config.yaml
hidden_size: 512
num_key_value_heads: 4
norm: "layernorm"
init_std_o: 0.0
optimizer: "muon"
lr_head: 0.00609
warmup_steps: 200
train_tokens: 1243000000
Each number is 500 + 40 x the weight over its row's rms, rounded and kept within 0 to 999. Layers, rows and columns count from 0. Numbers have three digits each. The size before them is the row's rms in percent of the matrix's.

# q: layer 2 attention query, 512x512, rms 0.0921, rows 247-255, columns 384-511
# k: layer 2 attention key, 512x512, rms 0.0912, rows 247-255, columns 384-511
# v: layer 2 attention value, 512x512, rms 0.124, rows 128-143, columns 384-511
# o: layer 2 attention output (transposed), 512x512, rms 0.187, rows 128-142, columns 384-511
q247 094:460513512551590540518511481455509533527472526483468474478501513477477548472423490514515481519471569549530537506452532446544497460518511516454429473518462479467468500498504526468498480512475558481424571445536462483473539537464448464470455444454466475586459554473530515407495503499515464561562539519483571540494489512446494514500394533481483449528549419534473508454537465545511423465566
k247 099:464519525505507509551509551446548584490537517478503468448493537564468501543496489547489579532462471516440497543405551492536523476573512442601527468522479455500513481483498525549494502458527477486512490435477525474515566552504563503481521536530478530539520430492505524469557467495468502454551521477431423381585510515498503420528508501402461557548534516422543428407542509447521553503472
q248 093:404473460492513504493455445547553467537531525454574490555473535465530439426511498519458474472463495504539438516475457488512524465556417437481504457497540476484539520546498471539526466486441499483537500511501517400506485413500543544493418495485451508475491467583478493527538476530545547472469445509471544609590436436538490495516550502477484495513459500531552467502507544407556540522436
k248 088:524460520499487557426509505559498458499510488509543459544432479414501471470511490502462557507479502454495496522534491488597546565539496507440432522499495572479456517484517492526444508577531478505505423561448529542503500578559568517488485528561501513549463485454541531516493504457491548485503556521465515469482529519511506498506497548538563517551512482586527484535469453548450536545564
q249 103:473501563567465497482499540592466435505482499455488538484458497513533510530509562511442471493477415479423511560507457560462531540545597508440496537474608485487485550499493469497518504509510518522564434499579509442498514453495517483528562481478423584483520431549472487503535477417488503483462494470529457475440497506445436418523490409506516507455433515500496468455434489568524499538494
k249 103:461566548395460516566549473474435493527521434453476485489574471522467507500563454500478526556588515507570553558523494510500463556499544540500506520494468491530576453510542467552520553478487518496467486558508549449470486488499457490494525494505455492471539491545546494558453515522448465549479497487472557489541468396530518491477465463530521500474458481524470489540501522364569480458542
q250 103:396452468546559525495517468529508472494532571553487482475458441516440510477471430496514464462523521548474486520503554539452502575543568433501461484488431500489474509484539441513436538520487533523529533507519506556459501537535529508482470403526428477522480478563503486431520476581501510478526524448414542481481546478452486489535478469499504549495523558546476426502439581517427563543504
k250 101:568544449468463517435502480457493528515536544475535493500531473493489465488538511471507526469498526460468490444465486460522506588428484501383545591510556491460478463518480484583507512504582495562523499505430467492517471474457567525501460557452492419490508521525470534494494476478537554579492495466469499517588506454562510558512484453512492475460522472463519466484517496515509567474494
q251 098:447542455450454473529480448469453519526475512519500527414453562467460476531455487572534505430487549551486510525462524466481532573509472475495558527507559535442495539452530470541512566531481501493485550492495478470572509513535560525480490467483499531523486517544447488439499530498491575474575490409449425493530493559457543468486539505508477550503522498563486462556478457569488510466495
k251 100:516551474461542541475481518495524558543521479483428465464513522515411479490493492487508522513559464555523521473553510581485507551504522447524534565514541513484469403549528567441508470502487536556569519440549584464467544459476517486523471601453492508519497463512462568546531482486520554500399466480524531472520544479457501441485459478458493495459503570487509562495536465449479497552431
q252 096:427501459479475471436492475538529498478489508496530464605469446556401549539504494487487489494476510493414535524531508560470446500489546511482547515461510460489486488499499465545475506493480565588503444540494493567493518456531512530527475521483515548456497534468536557461480569446488460464522518477483452541508523507443450522448471574450438469552463516511461455449444514565474515484495
k252 100:521503553461512554447546530556533445514569461530519502489517449458568553435504471449510541483445549421522526534510563513580473419477538509467464534478504519469523489528530430540582492495479472508522503501535474550515531474461483524502488494494494571495444526486495519533450511513431453530495515493472489512575495548508477435573524634529493532500493577512517497490521517488462388460542
q253 107:418502447544533584500397497502500511583496537449534486475486510507498530488558470395492504512504527435528500521564475504551486481478507550503525522560422542556484535536490543521501483481466473534519530440459461502477450496470492547460486518457519500506427476563498476532467471453502603478473478419555438506516509532488501468414510500533520494467540568501467515549440511523487494464487
k253 105:502515497462401451554493512531542534537510537453460495523530497466498500445501446529541459530468483492435526447474551465511520546532483462464505460535523494539568447502466482510424487514556445521492510490481412513512544540482461540499494520614585474490466530441494523493483525472515485529529486565459562531472490512477499435487557547480455490465458477549545539493495490532505477499524
q254 091:515509484448432573461474523533486532493497490508503564526476566523551449505580479483435477413516515494575528465580531527516484519434498560492538493525461653514473543566547502521478524501548493515501437503436480488520462449415534504524548462469515564505491504445530498461470552477500538494507501485455428398448493528465547513462486436566486488477456546557529528514509438495416495540516
k254 097:470553498508475565560472463531603521499436525412513519515478459501480520448494446484479520484428515495519496512530497495537513472457532422475479480489455417495552497532506499491516463415513480536502570523441584488502537493462479540470526540501500499442514501546519507478522441532525452433477495510490576546457512488546495438452548488568468517556502469510603501491456470458479464513440
q255 108:503493567514483534553555519531522468542453478478503462529491498567578491490497534503460479471482414534595560517499530503606601486440485534521551535443574541515507468533533461484586514555474525488407500500528531514523475447535546461501498492485487459477473478556474560458499546542517468474527578556499491569514464496529465486473472464486494527462562491495605453539534496500507403522428
k255 111:525446500520345543484576486529480511519448561505491533565459556476529538521537515504484517504527522540499554506402573427457537515573597453520467473523481464497531505470508493487472519420511474458534508479436501499481526549400503544519467499565496480511504439540493472471440528527472504497503516513484491457480462536445514560524414465501511512560527536527556582525467490487523506480494
v128 100:428497468501518491539465511535490491521449478518518528508501493466479574458458536506519574548551438524539587546504435462458438524528491499481519530484509481588534485465492550466386435416529434491472471401490438470480600497460490503474462508423494475465474504523498543504468469543507442461462440501593500463579521473511494542490513541497520560549422499487517499496508400450482495468475
o128 099:445514523440525512507493539482494483575397446422611452491536520569555502530491524473478567480466486523526442505505538531476441501489507498531478552502472475496544551483497494495553469589514488482529481452481523549460508567514516483546514515524469479471463512477499554485502542499542526495509512449478513466509462478543513506510522370494433484501565489527490511519474436481494445507534
v129 090:497483532532476483408554476529480519482409490421493534462505522439528505472582452471509555528519521573518488452527537500433515540479503517513498553469461534451439548459493462537445462479475533488472495489561540489519542495515490485479529551518483520554557481483544508500540448594535467544485607506524474576593583493499522457471510515435529548414549507557496554461474564523508451490510
o129 091:473516451428487556457496536535505507541554541573500431544515499526437568479429603472471506498511452490509564433488480538512396410508507428489498539486521492533530495498392486456597512508475488492517466497526562510486455477484462512586456529557512515438463577513503411497453494470454474482455531536495478502459542435506523546528517535494466508495497519526548485521543515541499431488493
v130 099:531546493539488460490456435526506486503549511568495449503455474512486420494500457416581569546513510535510477446496491471457463466501524469482507467543530490499496482468460542533488532522504588480491479589420538485460566541512484537477423569485533527519452483540514570487515493444567537467536460551450512485500559510538396440483491471560549527480484460527498478523481569532475557494533
o130 098:499533485447494529520494454472459507447530535506474518550490516579457495454466527520439509479451493494524497371513488519421517444530508461452428496532526551507460520535519470554559483522509469464498506512522469494427509538495504460410446493481467472497474544437507534521546589565503505474452460534506511582529471443484460532467511465445462478508490508524550559498470493416512432450528
v131 098:489501431503521543432505492546482477543469541442456508461518527396497520523453516454476505563491496532570479477476522518477412519545492502553505551513536497466433472579485518507506531463609580488553599471512484455550443513484475460527450530558473513426506531470495511545510521561498483547507403499576533519444499523527500482446463489490544498443516524418481481455503451509457476479465
o131 099:515486469530477558533422498551508485516513501488515438517513514524481559537486487577573582486433523525530510529550539476533508471518515501502545488530516490495528488490518548531527445410512508471565553500487515463470478445455506481438490523438497457487404509533415428477490418467551497463554588508544435510468510492452501490551461456535555409560554548521546502421465474512510470562493
v132 099:541495448523480484515533514572551397492485486370555469460441480569455504468547558532551517566487464484552567497459537537511512480460471515460532515487482505477524457456401499503506500528578532418495417503484549525576479573526508452498490548456440444463554496502466559507592550514474524519473479487504544547571500518517494483477491572531606459501503418529475449456533517463466486450499
o132 096:505464489505522479413537466507517468526486458503553541473511511556496534503558494499468515456539465483485462518514517447577477475507499462468496530491507453552530467470461480527518501495482541523487582482533506554533546452503523511538454553499476485495469490528444458487492489458505446457488492401421475536457557515518529506506482477457503509462523512530525604489506508527555481533514
v133 105:469540507506534523539544512488547514418492442515482522554497529520472472459422406585496511565474517493471478497568489505436572409543484521436510481524506413506466514516485458483514565541493452508522538558443456494472514510465512504555391531449454521453520512426469517495461553567514434493555519464478563570473462505443501489472470540511523525477503532491547470469473511472473465485539
o133 103:500494445506495503405479473511451489574451472472541449511536493522463471450502568480490423526496367506466538465574518464524506506473495439438503499482560515473494543520483511525490457484456553502477463491420529569581496483456463496513504509537555482512530431508558494516503516499516496519495516447462468494540471558505435526484404455477506390444538500496475476574576525511459527477397
v134 095:468499574507454532494473458578494473453429492467459451527579576437560468600528577549514493548528459493543482512423531537575453500527504502513534465495508492510566573528470539441469492566548529481491464479558567438529502466532472511457543531514542533477477492513453502484440480419538535498481432522400580422589478531494506517565515496523561454516476488608469520456488524545459519437494
o134 096:497496556546493453435520563504443499510455577487514563513540480469418611519467505460461611478519479489495506437449471531513420462537495494521439501500512543487519436484508521494487505500483521438505434438540461555527551583521517505519473526521537528475571513443589479492426561534477479465513535572485597537531493426519499546506508514516493511473587471523538508444515543466564508479562
v135 088:571497495486490481474502550475517492475508493485565515459478512419528517528545532519430487474464464445518581532466503481557496468511546495501462483482533460491484463587460457443528494478486491530550488548480479409523500512478458492450540512508569485483438510486588529566481450509567435480472522418531476488459520550516526480520532506422501548526547477508534546489548477521484385528429
o135 093:496482445515488517549511471503433426522541450546540476431492512444473578436524461509489553454502546461464518493459501548569494445546457541558518535500419465470532511568525493430495546564489500467437439474478516443497584487489459570541422531495502491513489460447538502487449457561496480568472509513466541459457447507470551571501460530535444554451450502525547541489484516496469564543506
v136 098:487460444481499549508520487526535501543524528508503508509441564419500464522510559452542537524511447542580491455510485482480517474482520553534591509539497476484474493518497521469432438433518428496525479508492484489554543551511480465479493559481512472469502468560529496508558557443529523466578498433481537514474471466412480527509542526484577474566480473450431457464541494497499549507452
o136 098:433516533498491550512540550489480498491503525479511484378475523463484534521563539448446507492438446557549447449557532603451500492544519467517492449508450484475566501473555518534497390484509492470468474561468510579560458531504509539455473544527518445532485457564531496484507543503466512517459510525503505491526451571508490446449545476540515522527497541542472462487403508480507494500571
v137 098:542442449566482518537477477578464454504445492438587565559572586492440485524499530459511524506443481525476555463516537435498540473424540489546461521521477506537507522506469468480466521533473553558486478504500460489474500541442463464513460414521513429554483497489500522537502538456460537473526512524440499544453523504426626526496517457496497468475543475469513541523434515559517526452497
o137 100:575489501521492514504479474494531572492565482502538441502510502443587491485548445575490467556592569520505497515449516548515474489539477549492504481519518484594472500469524535524550516502504550372500529436491482512502598453459497504470474452442522470478510533496531444541524464534484549464471519470479513456503480500522427584501479489530534455496448529455568561480455496411489489545495
v138 102:530570547586511545493523511494523495470519465530550465463542462505565536486509500508429480492484559484489405611477468486501403553475539467533540471478490510612467493489495508452456427531459497535594473535494504392515479553517503465585534440490520436521487519446486512447541465536494467520504548493432495522544481510496492510527575431504445532414498472571499531488461484580465459498569
o138 100:522472483497506506530517492469416517471499536596517504513418450509415459495463511590487553514462518500450517449512527530525449501479482492538540452437459554466460511436516428566453538586501518526488455477474470454519524477462484524522500538511504590502483529546576474469491521557520581474481467515482536502491557448523486537539470566424487478434525488560557540509471520490506473501485
v139 104:409423483451508469486448487507563473460381466520530461503483423461511484473465523551523513562506406495526431512439545455545537541487480516560538494466600482512501434495538473470415573512499525508528511505436483554511448525467575502521530474510433481544539440544436503502504501550473440520518495505446494565455579517495470479532471415482446535462478563467538504500510572471464557455561
o139 103:471528579458469503413503425455552576439512550455509475468516506509563426507481478493566443499501484555592471549500522577522553466494525439520530451478524489392578548527480456471575547509484463559522473500530519519568489486505535532451565521560516492496508453439578505483509458434477517486488491561566499504475495488549498526459500477481480474539493525601490496527519510516498526539474
v140 105:447526446456477540450482550483556464530560502454473547493479524477470510470521516486450546499522531503466494497572449446531534490504468453460510472561508533458504530505466632487534441466504459522501492491496520464446595491481519487493508430529543484459431483524537508446545549536536529529489487487533476459542510519583411513490551456459425516525475525511529501532510549491517559483519
o140 106:579481454421505540502446568477479525508480491500483504619546565474478515505557461426518508487449460435494633561470525456426504508445545447446515535508470525444444473562560480549523491521484550561492524476487487478487582510499458519470508470460438542476475428522511446564455518428491472547494501492530531457566533525529598526502498554457535469511537518496465410516382464505505492434479
v141 101:476552524531503507481499473521495429497453522570527516577503506546543474544486466515513537447493506469412537487506546430426520534451514519475539519555498523487438532503517534507593508473431554530489469564524546512506461510497505491514529450549491549513606485502494526532492489478472523487537438526529521450517558538549510461470502520490527516464520566554503480521521500543531451485539
o141 104:462525465498465534509480625476540467481471495568449568503506494493515453521492484484527480578527573503513529528552534534547478492528511484499487498455481500513607566503539539478558503431435465453468555510517590520493474476502391500485564525469446481479482484524475527514530532560500501556438542539502504534518521503502468510464466457485448517531482553511518494454542512524581482459487
v142 096:462550541456624455497503524487451474460488462537444518467483472546577451532549537510496486519523532441583478531554560518471458448489536476490512493510463446482502450430530517468562467498483464465465452473512475576475497489412540520565543487613414532544520539522508526453469392496483492503479416525456479479509502451540516421533488549589479470509494408535483444513467562476475495545527
o142 096:479542545453470547423490530486478523498526486563485524409447556538525472568558506533472521489550536439534506440511494485443439503516495523491445489504473511470503457453528489507436543520489512545482473495486494428500483498575542493463473519533557476487493574539479503500484481494474446532490616552453487532486490551590474445462495457437489575491502438485541549547469535438469530511452
v143 102:530506550504495424467474485578534526557488461484502555514467529472499480540562593524502470463510538427479461444513482492477431515518491492512535490473543516407482492509514475454502494525536528532536567465449559476536533448502476453466402445524550513501563471412555454544508520468494510562456512501543519500463540507574498437578500516494509499463527497488506521552525496562512504597516